{
  "d_mlp": 1280,
  "bias": "none",
  "tie_embeddings": "early",
  "lr": 0.00138,
  "schedule": "wsd",
  "decay_shape": "linear"
}
Each number is 128 + 24 x the weight over its row's rms, rounded and kept within 0 to 255. Layers, rows and columns count from 0. The size above them is the row's rms in percent of the matrix's.

# layer 9 MLP down (transposed), 1280x320, rms 0.0766, rows 842-884, columns 0-79
size [ 90 104  98 102  97 104  98 103  99  98 117 107 101 103 106  96 103 103 102 101  98  49  94  92 101  99 103  94 104  53 102 103  99  95 102 102  98 108 111  94 108 103  93]
[[ 96  98 155 136 159 167 166 154 115 138 106 118 105 136 121  99  82 136 103 129 109 166 121 159  62 122 131 158 127 116 118 149 146 137 134 139 126  98 120 119 169 127 108 122 121  73 132 140 136 154 137 161 119 132 127  96 136 144 126 144 144 142 113 168 125  94 153 104  98 133 128 101 137 164 124 151 123 122  95  98]
 [112 116 126 128 120 145 166 147 114 138  99 122 119 111 110 107 131 123 131 120 136 161 136 116 139 146 162 103 165 142 117 122  81  98 116  88 155 147 135  95 152  71  92 104 112 157 113 127 182 133 170 132 131 123  95 103  92 113  97 133 160 111 133 142  79 142 105 124 125 116  85 114 116 142 114  74 106  83  97 114]
 [144 163 141 117  85 117 102 146 177 101  64 100 135 160 133 136 122  97 147 129 145 148 135 132 106 119 135 126 105 128 170 172 162 124 132 155 139 136 119 145 166  82  99 109 133 113  96 159 147 143 146 136 116  99 101 144 115  88 141 139 144 107 117 137 120 132 170 150 127 140 129 124 133 115 150  62 128  85 126 125]
 [147 112 120 122  98 104 105 126 115 136 106 109 120 116 112 123 100 127 119  94 134 148 111 153 161 119 141 142  75 198 134 151 110 109 108 133 112 138 118 147 117 130 110 105 126 145 100 146  78 144 113 122 137 171 156 130 138 130 118 110 148 140 121 103 137 171 187 127 153 111 150 183 109 148 122 131  78 109 112 146]
 [139 120 170 124 127 116 181 125 105 115 150 151 147 124 119 109 151 156 110 105 157 118  95 129 123  83 146 136 141 113 107 131 153  88  73 171 103 109  88 123 100 107  68  99  72  99 132 130 130 139 155 162 150  96 113 110 102 142 123 184 131 149 134  93 126  84 125 120 126 121 123 102 114 106 110  93 107 143 116 129]
 [ 89 142 162 107  82 157 152  93 109 169  57 145 126 104 134 115 105  91 111  89 127 144  85 149 148 128 112 103 162 162 162 149 149  81 145 106  92 147  99 100 127 113  89 177  96  80 123 131 135 123 149 138 150 161 135  84 159 140  83 141 103 117 120  94 127 149 150 114 118 122 115 167 133 150 123 143 133 115 121 131]
 [ 99 118 125 113 132 100 136 118 114 130 104 120  96 103 132 122 150 162 128 162 170 144  91 131 119  72  88  66 112 146 159 124  86  74 156 147 105 157 108 158 123 174 100 141 144 132 106  69 133 131 121  93 125 137 121 137 133 147 123 172 112 120 114 107  93 145 167 113 159 177 148 122 149 163 115 113 174 115 104 126]
 [120 182 129 111 179  89 145 147 117  99 117  98 159 113 131  98 133 117 139 145 143  99 138 100 146 149 111 165 139  97 128 144 154 140  95 101 132 156 143 145 169 177 111 140  97 108 104 111 152 110 136 123 126 109 143 100 113 139 128 104 137 117 126 127 131 141 176 114 121 126 163 100 125 156 150 157 101 133 156 158]
 [ 99 126 118 140 142  97 126 108 151 171 103 174 146 112 152 125 132 144 134 156 174 140 144 110 159 124 116 118 150 152  97 154 105 167 122 101 144 119 139  88 131 147 137 148 158 182 103 196 125 147 126 136 138 114 136  73 121 125 128 108 123 105 118 128 128 100 122 146 104 112  98 120 168 163 131 126 132 144 136  88]
 [126 127 115 144 174 146  90 137 123 118 123 111 166  86 140 137 106 134 144 146 107 102 152 155  84 132 127 176 169 115 118 112  96 128 127 132 131 145 129  94 168 152 139 145 121 133 121 101 126 142 110 135 140 180 131 137  93 155 124 170 119 143  96 118 145 149 148 104 129 141 127 144 133  99 141 130 129 139 155 146]
 [144 106 125 143 133 178 190 106 152 131 150 139 117 124 123 139 128 178 113 161 132 127 110 139 144  95 130 150 122 109 131 129 124 118 125 131 132 204 150 172 134  77 143 116 160 128 101  67 102 153  97 169 163 136 126  76 154 129  68 127 116 128 131  91 136 124 146 120 103 155 144 122 102 128 119 146 118 117 168  99]
 [146 122 133 106 118 102 114 120 142 147 133 144 118 121  90  95 101 129 184 116 115 167  94 139 156 132 115 121  91  91 117  98 116  89 145 128 141 149 115 147 146 194 143 175 115 107 164 102  74 132 126 131 132 160 123  94 134  98 151 135 124 123 137 163 141  87 134 108 115 141 101 107 115 120 107  73 151 130 119 154]
 [135 113 134 132 159 166 129 102 129 121 132 147 128 145 120 131 151 138 106 134 115 111 111 115 126  95  89  66 107 137 134 122  82 116 112 108 113 161 129 110  98 159 157 144 153 166 129 130  81 111 161 137 131 136 147 169 149 119  84 157 122 124 140 150 136 145 120 133 154 113 117 147 174 138 101 111 117 114 123  81]
 [133 201 129 129 132 121 139 151 143 112 129 141 114 110 134 178 121 197 167 141  92 103 101 125 126 168 139 148 121 133 155  98 114 126 123 149 159 136 147 141 112  95 105  97 131  99 113 139 106  66 128 144  91 146 128 159 163 116 127 139 141 122 138 110 119 155 127 109 150 131 149  96 127 108 100 114 109 190 122 139]
 [130 141  96 110 130 138 154 154 116 137 153 106 115 150  99 133 119 161 147 140 142 154 150 126 111 133 122 161 147 189 144 151 135 140 115 124 147 143 127 131  90 107 148 129 132 167 127 140 118 123  88 167 158 146 103 107 107 124 132 128 121 167 148 135 124 151 174 121 139 137 125 178 120 124 135  99 125 127 146 111]
 [130 100 170 106 126 138 149 121  77 126  74 101 143 125 138 160  95 141 121 135 120 165 128 137 147 157 156 145 139 175 200  94 110 121 114 140 134 136 126 115 110 139 162 117 116  96 158 153 155 112 162 129 133 120 132 113 130 150  98  76 145 167 114 109  46 161 141 147 150 138 135 119 109 150 127 141 122 107 172 113]
 [128 163 146 129  87 142 130 109 150 169 138 115 131 117 137 137  83  77 119  85 117 135 191 153 128  86  79 166 113 112  92  84 140 174 115 151 122 125  88 110 113 100 107 119 129 145 120 125  93 102 195 138 128 161 128 107 112 144 144 136 156 137 130 122  89 149 114 126 154 156 151 112 145 147 118 161 158 132 132 147]
 [ 88 136 101 102 142 101 160 153 112 165 119 109 101 113 133 135 131 102 184 127 140 193 113 141 136 125  47 124 114 189 165 122 105 141 135 131 184 119 123 139 148 104 139  91 118 100 100 119  97 128  74  63  68 112 112 103 173 160 115 129  90 102 104 164 123 129 113 132 102 107 139  81 157 100 145 137 112 122 156  76]
 [ 66 135  99 135 122 165 148 131  84 144  96  71 149 136 120 123 120 105 111 112 148 129 128 137 112 121 144 128 116 122 147 143 122 112 135 142 163  98 125 164 153 123  89 121 139 111 115 118 111 151 148  97 124 181 130 139 161 130 164 117 104 133 108 103  98 163 148 168 135 129 142 108 103 142 127 118 112 176 101 112]
 [120  95 154 131 143 141 136 103 125 172 165 151 135 147 119 134 119 120 153 165 177 161 127 155 115 131  97 100 178 113 139 166 118 145 106 126  85 102 111 122 165 147 144 145  80 104 139 117 143 161 103 145 130 125 115 109 127 157 190 144 116  98  85 161 111 123 163 149  89 124 148 120 115 139 153 123 137 106 131 110]
 [143 155 105 146 175 138 157 155 129 138 127  87 117  81 134 125 145 100 136 135  90 105 135 146 110 168 133 120 127 171 162 136 127 134 141 127 154  94  87 128 123 107 138 124 136 134 112  98 127 152 107 136 165 115 178 120 139 156 109 145 109 119 121 127 112 128 179 119 152 136 117 115 113  57 158  69 134 122 162  67]
 [142 127 194 123 123 161 110 138 152 126 152 116 156 176 115  79 134 135 113 124 111 144 110 139 131 113  75 108 125 142 118 127  87  73 162 146 139 141 125 114 104 117 131 111 114 107  97  88  83  87 155  98 124 123 137 150 119 129 103 138 146 107 177 102 131 179 122 122 174 134 115 115 153 112 135 115 152  77 131 114]
 [167 129 139 140 104 175 124  85 118 157 112 116 141 136  84 118 129 116 148 135 110 146 113 134 134 101 166 127 128 119 106 118 100 114  91 154 110 148 133 113 125 111 156 143 154 152 140 115 148 124 166 119  80 119 150 166  91 133  95 140 128 147 138 113 128 148 115 111 167 155  93 145  99 166 132 148 137 140 147 120]
 [111 131 139 129  97 116 119 106 135 158 132 122 155 109 141 151 128 121  92 106 135 128 109 136 134 133 128 109 118 112 173 127 103 125 150 184 100 115 111 134 128 106 105 169 125 147 154  85 128  67 104  92 152 130 110 124 148 144 173 136 144 169 156 126 107 145 135 148 186 105 158 119 137  95 101 103 154 146 119  99]
 [115 169 144 142 127 128 148 128 158 129 165 159 117 133 155 136 120  83 145  92 132 134 111 139 156  97 118 111 117  49 144 180 122  98 142 114 134 143  72 136 133 113 124 141  96 133 115 111 101 101  98 127 116 136 116 143 140  96 125 139 115 126 125 134 106 168 127 134 144 132 110 117 127 128 116 101 130 106 121 124]
 [139 159 138 129 141 119 139 116 109 142 145 178 163 167  88 120  89 156 135 153 145  95 152 107 170  99 130 131 119 159 113 110  87  96 149 127 135  93 180  87 107 116 137 145 179 146 150  88 134 122 105 162 120 137 105 143 123 133 114 155 104  84 125 110  62 114 151 116 143 129 138 120 145  82 141 107  97 111 174 100]
 [115 153 143 146 106  87 103 110  78 123 147  81 129 143 112 138 162 138 118 155 109 126 155 138 105 119 110 112  82 166  40 126 109 119 155 125 195 111 111 170  93 170  94 121 128 110  77 120  98  92 109 132 115 141 107 124 109 111  81 142 129 131 132 122 117  98 126 126 175 134 112 171  93 124 158 110 114  97 121 164]
 [117 135 178  94 130 142 153 123 173 145 112 153 101  83 137 137 107 159 155  89  78 144 114 173 166 118 149 114 156 118 149 148 130 125 120 170 170 138 129 129 112 166  95 104 133 111 113 160  67 121 106 108 129  76 111 148 133 142  99 127 141 155 162 140 107 136 107 119  81 135 140 138 169 136 125 118  96 131 119 159]
 [ 94 150 123 124 120 106 118 114 118 136 120 107 126 125 121 111 128 120 165 112 110 158 129 154 133 162 161 141 121 103  70 138 139 122 153 132 141 121 108 120 134 144 107 128  91 126 162 177  98  85 161 144 135 126  84 135 182 140 100 122 129 138 134 110 123 114 116 126 125  64 153 142 134 129  83 135 126 127 140 135]
 [143 135 100 122 141 154 160 138  84 120 142 108 133 154  86 146 104 155 124 119 112 114 146 153 166 171 137 149 134 120 179  99 111 135 146 166 162 144 110 149 135 108  94 149 153 127 177 112 103 150 131 134 149 116 115 129 132 101 136 127 162 146 123  89 166 167 145 133 122 158 135 165 159 102 132 176 158 104 152 167]
 [134 115 183 140 107 140  98 116 143 123 105  97 109 165  92 159  97 181 133 127 118 132 146 129 117  98  73 102 127 149 142 159 108 148 162 134 126 154  99 149 123 136 114 148 135 115  90 121 116 145  90 123  91 160 148 142  99 121 122 115 156 141 135  99 130 161 163 137 114 127 134 122 108  70 120 109 169 122 151 142]
 [136 149 144 112 130 163 138 124 127 130 137 110 132 118 134  70 129 185 134 106  82 133 142 125 147 119  83 128 104 123 110 116 152 135 143 108 134 121 153  98 137 113 128 175 121 111 116 138 155 150 123 175  80 155 127 130 123 159 140 114 111 117  68 165  93 130 160  77 136 123 119 129 154 143 132 171 131 119 127 113]
 [103 115 141 143  85  79 119 128 127  82 119 115 142 110 130 132  71 116  94  96 146 140 126 193 164 127  63 155 130 170 145 125  90 134  90 110 115 158 108 109 113 138 159  66  80 151 138 119 155 135 106 136 134 130 122  96 140 115 132 134 147 114 149  96 137 137 116 107 137 100 112  89 118 111 112 151 177 105 126 145]
 [129 111 158 126  85 127 107 142 145 130 115 149  99 176 130 157 146  82 115 126 122 110 126  82 140 117 135 102 148 168 133 124 111 114 197 183 131 114 124 148 129 114 136 118 118 146 133 122  99  94 171 127 136 137 182 104 150 124 138 103 141 142  88 140 151  93 139  99 129 146 145 125 124 128 128  96 133  93  96 155]
 [155 149  82 173 105 105 116 136 144 122 118 156  96  85 106 160 109 156  88 167 113 144 122 122 167 118 125 135  89 139 100 128 166 141 158 107  70 119 116 127  66 126 126 135 118 134 127 110  89 146 151 139 124 143 152 128 157 134 119 121 117 133 176 157  86  96 159 143 164 144 128 122 120 116 125 127 149 111 126 127]
 [161 107 173 145 111  95 150 183 133 124 125 125 138 142 128 143 111  89 112  93 135  86 101 123 136 117  67 112 138 147 154 161 160 146 110  81  94 106 163 140 108 160 134 130  78 181 155 140 124 142 154 114 172 115 150  95 158 148 125  82  86 167 158 144 136 125 154 158 166 109 119 135 137 144 132  77 159 135 176 118]
 [ 99 123 135 117 110 101 153 110 154 109 134 143 106 122 139 151 102 109 134  73 110 108 156 124 109 149 144 140 117 131 130 133 123 109  73  50 173 112 129 153 106  85  99 127 122 116 122 107 125 120  88  84 128  99 114 111 106 110 116 133 126 173 130 155 155 135 107 103 132  94 115 116 129 149 125  93 127 155 149  82]
 [141 127 101 155 106  98 101 163 131 109 134 134 137 104  78 106  88 133 128 131 141 100 143 147 137 157 102 136  98 112 145 154 119 106 139 135 105 109  96 151 110 103 159 147 111 189  93 108 115 141 137 126 160 116 101  75 189 156 135 111 111  70 133 147 153 117 153 123 154 147 126 133 120 132 128 124 149 117 157 134]
 [138 151 110 130 115 125 103 139 163 106 147 133 102 133 116 127 178 141 111 119  94 137 122 143 133  70  66 130 145 183 155 104 116 122 134 130 148 169 119 107 116 118 120 159 137 122 133 118 111 167 144  79 131 103 134 136 161 133 131 171 125 138 147 150 130 128 127 104 147 134 111 135  73 113  91 107 147 125 136 121]
 [132 139 152 148 123  92 130 158 164 128 131 115 138 116 137 144 127 144  89  74 131 150 127 126 152 135 131 156 139 146 112 106 106 118  98 118 163 124 107 111 134 113 115 112 128 131 130 136 118 177 138 153 171 125 124 112 142 153 199 125 103 148 145 156 146 165 135 162 116 145 168 143 123  90 142 116 130  83 152 121]
 [139  96 171 137 124 157 119 135 118  91 135 124 118 108 134 114 138 164 104  98 173 116 161 137 122 129  87 140  81  92 169 137 137 143  91 154 126 121  66 141 109 117 134 108 117 179 116 139 154 148 133 140 144 125 113 141 130  77 128 110 107 128 136 102 106  92 151 108 160 159 128 123 144 122 127 178 152 136 138 111]
 [152 120 160 102 171  74 140 129 150 133 137 120 131 101 124 120 184 160 142 149 124  78 137 154 140 174 104 141  83 132  89 139 120 136  88  71 120 129 112 128 136 145 119  98 106 105 118  97 170 112 146 131 145 131 142 160 154  87 136 214 116 100 126 137 127 121 136 128 128 125 112 109 137 129 165 167 117  84 146  84]
 [147  89 131 152 117 102 116 148  95 128 139 163  91 162 115  94 121 131 139 143  87 121 136 100 138  81 124 147 123 136 114 119 133 168 147 130 121 159 132 131 187 103  87 103 143  85 144 109 125 118 134 140 123 154 124 117 167 143 128 135 141 118 144 132 167 154 116 128 184 112 106 172 115 136 110 101 130 121 123 148]]
# layer 9 MLP up, 1280x320, rms 0.0814, rows 843-884, columns 0-79
size [106 102 103 100 103  95 102 101  96 121 110 100 108 106  94 111 106 103 102 101  52  94  90  95  97 107  92 106  58 105 102  99  92  99 103 105 109 109  93 113 104  94]
[[178 125 158 108 178 145 115  55 108 157 107 108 127 131 147  87 134 143 128 123 107 147 135 163 104 153 136 110 138 109  78 121 101 146  89 125 111  99  94  94 159 141 147 123  93 186 141 103 152 157 189 109 145 123  94 119  80 136 150 150 104 105  94 131 139 151 114 143  96  70 106 142 123 123 124 132 118 117 129 142]
 [166 108 131 112 124 138 142 125 140 119 115 146 103 137 112 126 111 136 109 158 173 160  63 142 111 108 123 127 135 153 143 136 164 131 137  78  96 118 145  92 123 114 114 145 126 106 135 133 125 157 137 162 156  91  98 104 155 113 103 141 146 112 140 121 195 125  73 135 108 143 109 160 190 136 157 148 107 143 133 109]
 [124 100 139  98 188 137 136  95 121 124 144 107 108  81 137  96 127 118 117 116 126  93  68 170 125 121 136 137 125 127 150 147 153 150 101 118 102  63 115 132 135 175 113 148 131 147 178  98 121 106 123 141 150 165 150 116  95 126 149  92 120 109 114 142 120 129 140 102  69 105 172 158 113 113 123 141 108 104  80 135]
 [111 106 109 159 126 165 108 139 136 127 139 137  97 127 116 157 106 116  93 115 115 159 133 123 135 147 161 145 173 133 146 127 138 164  96 112 100 147 117 127 181 119 161 119 156 108 144 109 116 139  87 128 186 131 160 142 129 178 151 135 135 155 131 139 158 128 113 125 127 146 119 172 151 141 104 130 114 120 148 124]
 [116 130 165 149 129 137 137 115 107 133 172 142 127 143 116 109 115 108 144 143 127 103 151 120  89 105 126 139 131 174 141 124 151 138 114 130  79 123 117 176 172 143 157 146 138 120 136 104 121  97  76  87 132  95 156 136 129 148 137 111 134 136 115  67 123 130 175 135 159 108 158 170 109 137 117 167 126 145 143 126]
 [122 138 158 135 131 158 115 135 116 149 131 143 139 174 147 122 141 130 100 131 126 126 135 148 126 135 107 176 103 126 118  65 107 104 119 147  99  93 131 139 134 132 162 109 137 130 173  97 130 116  95  97 114 123 145 137 134 138 147 158 148 125 194 106 122 146 177 164 142 161  77  97 116 140 151 133  70 133 124 135]
 [134 119 110 152 117 116 144 137  93 172 167 138 119 116 163  98 130  90 143  97 162 109  89 114  88 162 125 127 149 131  93 120 143 129 152 110 123 113 105 154 149 123 148 142 112 120 102 135 145  98 148 126  93 111 122 107 117 121 152  82 119 134 147 155 113 131 144 130 154 128 131 127 123 113 137 145 109 147 156 137]
 [158 122 122  99 158 122 125  73 140 122 147 120 136 149 161 150  62  69 103 183 113 153 143 108 113 109 132 132 100 169 104  89 118 148 143 142 116 130 155 147  99 109 127 103 107 155 120 156 129 123 135 136 169 142 111 176 126 159  79 144 149 141 100 108 127  88 157 126 100 124 118 124 157 145 110 132 133 123 132 133]
 [138 167  79 121 158 131 123  96 115  96 127 124 149  93 157 145 128 160 125 126 128 123 148 130 107 119 168 142 122 123 169 120 131 156 113 110  98  49 134 111 116  92 143 140 155 140 133 122 129 137 123 141 159 120 144 128 133 103  91 134 149 121 127 134 127 123  99 131 136 151 109 130 126 170 129 138 119 129 115 143]
 [113 106 105  77  96 140 130 122  88 136 137 150 159 129 144 157 152 150  98 116 170  80  84 112 153 111 103 141 109 108  99 150 148 137 109 104 128 144 138 117 138 105 136 138 166 151 140 131 104 125 131 140 136 126 109 129 157 132 166 129 139 139  98 142 149 107 133 181 106 113 101 151 118 168 141 123  91 132 103 118]
 [153 141 137  90 120 161  97 179 134 119 133 138 119 122 137 136  83 125 142 121 109 140 111 105 107 155  96  97 153 140  99 157 126 156 135  87  72  62 150 137 117 189 160 132 156 137 162 127 135 124  97 124 147 153 131 109 182 136 104  97 142 114 107 102 145  91 156 165  95 142  78 146 147 138 112 141 134 101 152 140]
 [135 108  94 150 157 151 125 159 129 102 127 152 109 148 106 117 148  79  99 157  87 134  75 157 130 148 130 168 132 130 138  75 169 137 128 101 136 122 176 157 122 105 146 145 142 117 146 159 154 135 108  90 105 121 107 114 125 116 148 119 135 130 143 115 170 134 143 115 128 122 169 118 130 135 157 130 136 129 132 163]
 [130  93 133  79  93 133 134 151 118 113 143 184 104 124 112 135 132 142 120 112 162 123 119 120 165 111 104 124 124 162 113 120 154 147  86 154  98 144 168 102 139  97 129 115 121 132 156  90 131 110 112 145 160 172 119 113 151 152 120 113 111 167 162 140 136 139 101 147 138 115 135 114 171 151 142 153 111 136 124 108]
 [113 123 116 109  98 144 131 125 129 151 141 121 106 129 114 114 115  59 103 101 138 138  81 136  71 118 166 170 112 146 118 110 123 126 141 112 122 132 120  98 114 124 140 157 117 161 165 120 136 119 112 154 110 153 116 162 122 122 127 137 115 128 128 134 138  99 120 132 122 120 132 147 156 113 137 152 130 114 130 123]
 [126  92  74 118 155 161 146 114  97  95 164 124 165 117 102 103  86  90 136  86 141 168 153 135 171 104 105 121 148 137 121 126 145 160 160 159 132 116 118 147 158 151 170 129 172 147  99 110 145  74 106  55 162 139 148 167 128  97 158  78 122 120 121 153  99 110 125 147 112 128 130 118 111 141 152  96 112 168 123 141]
 [149 130  68 148 101 162 162 135 109 140 131 126 135 132 129 107 150 176 104  61 131 119 130 131 123 125 129 150 115 121 127 116 123 128 128 141 130 134 167 149 109  94 122 141 123 121 135 133 144 107 118 156 132 110  63 169 134 130 118  99 151 111  84 134 114 136 111 108 155 130  68 131 160 114 153 104  90 120 154 169]
 [174 138 132  92 110 105 136 168  90 117 143 125  70 142 125 112 121 143 112 162 160 102  87  82 140  96 117 138 129 128 109 121 109 130 144  98 126 119 149  88  86 123 182 141  88 154 139 122 127 114 159 136 127 142 132 121 140 136 138  89 108 147 144 179 148  88 133 124 147 108 128 125 141 117 134 127 115  70 138 124]
 [147 106 126 148 104 139 162 166 125 150  93 131 119 147 118 108 113  90 120 110 148 100 101 136 101 105 148 119 126 120 142 117 117 144 168  98 128  99 124 127 159 133 140 145 145 138 128 120 149 110 151  77 127 172 192 140 138 165 148 133 124 129  66 133 120 117 132 137 153 124 146 120 136 113 125 126  82 130  93 157]
 [170 131 137 103 162 132  99 124 131 103 162 163 157 122 163  95  80  75 107 153 145  93  96 112 112 141 133 163 101 120  82 129 132 138 105 108 136 131 131 139 151 131 149 158 102 149 112 161 145 138 166 117 152 120 155 156 159 139 163 120 110 118 109 160 170 112 155 128  92 148  94 136 116 119 118 167 133 151 134 132]
 [157 155 153 159 119 117  91 155 127 125 135 155  78 154 138  94 138 112 118  92 176 110 149 156 126 154 179 158 109 165 101 136 120 153 114 137 134 118 152 102 161 126 123 109 127  77 144 121 117 136 108 113 130 141 128 108 134 155 133 142 119 132 154 127 129 123 122 143 133 128 107 155 126 136 134 119 106  94 124 105]
 [159 107  98 125 158 155 124 136  81 106 135 188  92 114 134 125 104  91  67  87 177 116 129 124 128 120 129 179 117 142  95  72 137 149 151 116 102  66 137 113 139 121 132 116 124 135 151 150 153 106 126 108 168 126 129 108 152 165  90 104 100 153 125 140 139  77 121 143 103 115 131 175 177 119 161 123 112 115 138 158]
 [198 144 108 147 134 134 123 157 140 101 125 162 103 122 167 138  82 104  64  93 129 133 142 133 149 110 113 113 139 110 132 147  94 140 145 114 141 106 152 138 129 121 173 108 106 145 132 144 138 125 146 107 161 160 128 115 133 110 112 140 121 126 154 111 181 125  70 118 125 134 121 138  94 149 122 143 131 143 118 124]
 [152 145 178 125  91 129 136 163 146  85 122 135 125 106 158 141 134  85  99 165 109 112 133 182 130 154 113 127 135 114 100 132 142 113 103 110 105 115 142 114 151 105 141 125 133 138 137 101 137 155 159 137 129 135  80 164 153 126 161 137 119 130  94 125 157 111  64 106  99  83 135 134 106 173 147 153 101 142 108 139]
 [161 160 116 102 105 138 127 106 124 159 160 130 104 104 160 162 105  68 100 167 135  95 118 103 118 147 123 143 185  99  92 137 149 124 159 136 133 114 136 138 130 106  86 185 177 131 107 143  48 103 138 129 162 140  94 152 114 115 130 112 133 143 117 133 112 171  72 118 119 124 139 178 143 150 147 165  98  87 113 156]
 [118  90 111 131 143 147  98 145 132 109 132 138 127 133 126 171 151 117 140 121 127 158  99 127 117 119 144 130 157 137 127 124 175 162 117 127 119 134 136  96 106 181 126 137 156 109 139 147  99 128 132 120  97 171 120 183 141  84  86 120  83 132 100 115 145 107 151 135 168 108  97 158 170 178 148 120 111 125 118 138]
 [146 150 112 103 108 121 130 141 141  94 119 142 124 146 105  98 122 111  99 158 113 116 130 116 135 113  96 119  95 152 129 138 123 163  98  93 150 100 151  89 110 144 138 147 154 108 148  97 157 116 140 122 158 105 142 150 122 130 152 119 113 115 117 107 119 163  93 139 150 131 138 146 158 113 151 160 135 137 113 148]
 [187 148 103 125 120 133 111 172 120 149 135 161 139 100 156 153 113 150 137 105 123 103 130  95 130 127 113 140 166 139 140 121 147 140 133 137 134 104 135 133 133 143 163 126 167 165 112 128 161 134 183 138  96 135 122 135  81 146 118 165 109 126 133 151 100 124 113 116  63 146 118 131 153 165 115 124 173 120 155 148]
 [127 123 139 125  95 130 113 170 131 103 100 129 109 113 123 113 105  89  73 155 120 136 142  98 155 111 140  97 105 133  83 103 131 158  95 109  50 123 121  56 113 109 104 124  90 162 116 124 121 116 100  91 167 128 153 144 110 127 114 127  50 124 160 127 153 118 104 127 147 111 132 145 111 179 151  80 127 135 168 144]
 [173 148 105 129 126 177 107 161  95 110 109 182 115 124 151  79 119 110  90 102 159 109 103 119 127 155 146 154 108 154 103  87 125 155 159 129 122 113 156 118 154 150 136 129 168 102 142 134 122  83 146 109 134 132 107 137 105 148 125 125 123 105 120 127 151 123 141 159 104 127 138 157 132 119 146 104 102 101  98 187]
 [136  89 120 147 125 162 130 140  94 130 121 125  86 129 108 127 107 123 100 129 182  85 163 147 139  86 102 160 131 129 115 103 114 150 122 121 133 118 146 105 150 156 136 152 161 137 153  86  93 157  81 138 139 143 108 117  85 151 143 105 173 129 122 124 111 143 119 119 125 143 137 119 182 150 100 149  80 126 120 140]
 [122 135 159  87 148 141 110 161  89 131 157 185  96 135 127 126 145 129 147 149 137  88 109 124 142 118 124 100 153 126 112  93 141 174 143 110 125 115 107 129 115 144 124 164 150 170 155 135 116 112  94 117 115 110 161 135 144 157 139  81 127 178 118 110 115  64 146  85 108  73 134 122 149 120 151 154 128 129 125 153]
 [165 126 113 165 157 109  78 130 120 142 107 136 138  90 134 112 126 127  89 102 142 122 128 135 164 103 108 133 133 140 136 124 118 122 116 117 108 141 101  89 140 106  94 152 109 128 142 118 112  68 139 134 124 160 106 130 118 135 164 123 115 169 115 145 149 104 115 116 154  95  98 143 129 131 185 129  77  99 141 160]
 [121 149 128 185 155 115 128 133 124 115 129 147 117 135 155  90 188 128 103  97 179  86 126 121 163  68 132 128 181 118  97 121 117 145 143 137 103 132 106 105 122 148 108 120 112 100 122 113 156  79 143 134 138 112 138 115 145 154 150 136 148 139 141 125 134 119 114 138 119 115 126 155  92  94 152 113  86 113 118 184]
 [140  28 115 122 121 119 141 129 117  71 145 139  90 127  88 135 103  94 117 100 139 107 154 131 138 102 103 121 124 149  85 147 128 159  98 133  86 131 137 139 156 134 150 170 182 127 169 140 150 121 104 106 143 147 121 125 184 126 108 112 142 130 125 125 120 134 110 128 101  88 122 104 181 167 129 141  74 133 118 137]
 [112 113 143 158 151 140 148 153 128 130 126 123 132 136 126 126 145 156 127  48 132 113 130 153 124 111 108 146 136 150  90 138 148 149 112 161 145 115 128 164 174 150 119 124 106 131 141 147 152 108 148 130 115 144 145 124 160 175 136  98 160 141 104 126 174 104 139 165 146 159  65 136 146 136 121 134  96 147 115 126]
 [137 125 113 119 113 136 121 115 130 144 108 159 128  84 111 106 112  86 156  98 141 137 127 114 101 132 157 147 120 122 137 120 118 155 108 127 116 147 174  74 191 167 113 118 111 131 119 169 124 122  99  92 125 137 140 154 160 145 103 138 110 112 120 144 186 103 127 109 125 145 131 164 173 122 125 167 120 135 153 115]
 [108 137 116 134 105 145 118 141 115 105 132 118  89 114 141 123  97 127 135  97 130 114  80 101 140 126 131 115 130 155 150 148 137 167 101 116 123  70 118  93 154 132 121 168 105 169 138 106 132 105 143 162 135 150 120 129 144 134 191 123 147 154 144 139 132  62 143  97 124 122 164 152 125 153 137 140 128 149 112 140]
 [139 105  89 119 129 135 127 143 104  91 139 124 143  66 157 152 143 156 151 106 151 140 122 177 122 117 115 134 108 167 126 112 138 108 187 119 113 147 123 121 101 165 127 114 112 121 128 120  93  72 106 144 134 148 139 138 104 113 143 108 176 114  89 125 155 109  84 139 107 122 129 141 130 134 132 142 119 102 123 128]
 [117 101 147  96  98 133 128 151 112 109 131 121 127 123 137 139  49 112 150 120 165 132 104 147 139 126 146 166 130 129 107 126 163 156 103 136 127 115 135 134 139 120 167  95 143 131 143 111 136 160  79 148 117 142 138 162 176 112 153 175 147  79  82 119 146 135 120 167  95 162 143 163 205 113 181 107 140 133 126 130]
 [127 112 110 136 133 111 156 144 107  96 158 104  88 142 147  87  98 134  44 116 199 124 135 104 145 114 137 166 132 125 132 125 148 117 104 117 124 103 112 143 139 162 177 136 155 111 167 156 106 115 132 102 123 156 115 171 145 112  85  92 120 146 122 143 109 146 133 141 100 139 150 110 120 145 100 141 105 110 119 133]
 [145  86 138  77  98 165 140 147 114 137 188 191 150 136 113 111 118 132 126 128 149 147 140  96 135 148 147 178 131 119  88  91 134 115 122 155 145 148 157 128 108 114 100 134 136 160  99 110  96 107 125 134 121 106 128 120 140 135 153 134 149 158 112 140 109 118  92 123 102 104  97 138 143 132 117 117 122 123 139 133]
 [114 145 133  97 133 152 152 101  96 155 178 126 129 115 118 127 114 132 114  93 131 149 125 133 130 160  91 133 112 141 135 118 125 113 109 128 141  70 172 139 105 152 143 107  96 184 117 122 140 126 126 117 168 121 113 140  99 105 140 114  89 181 116 123 119 117 117 153  82 110 146 110 113 128 133 111 106 139 141 106]]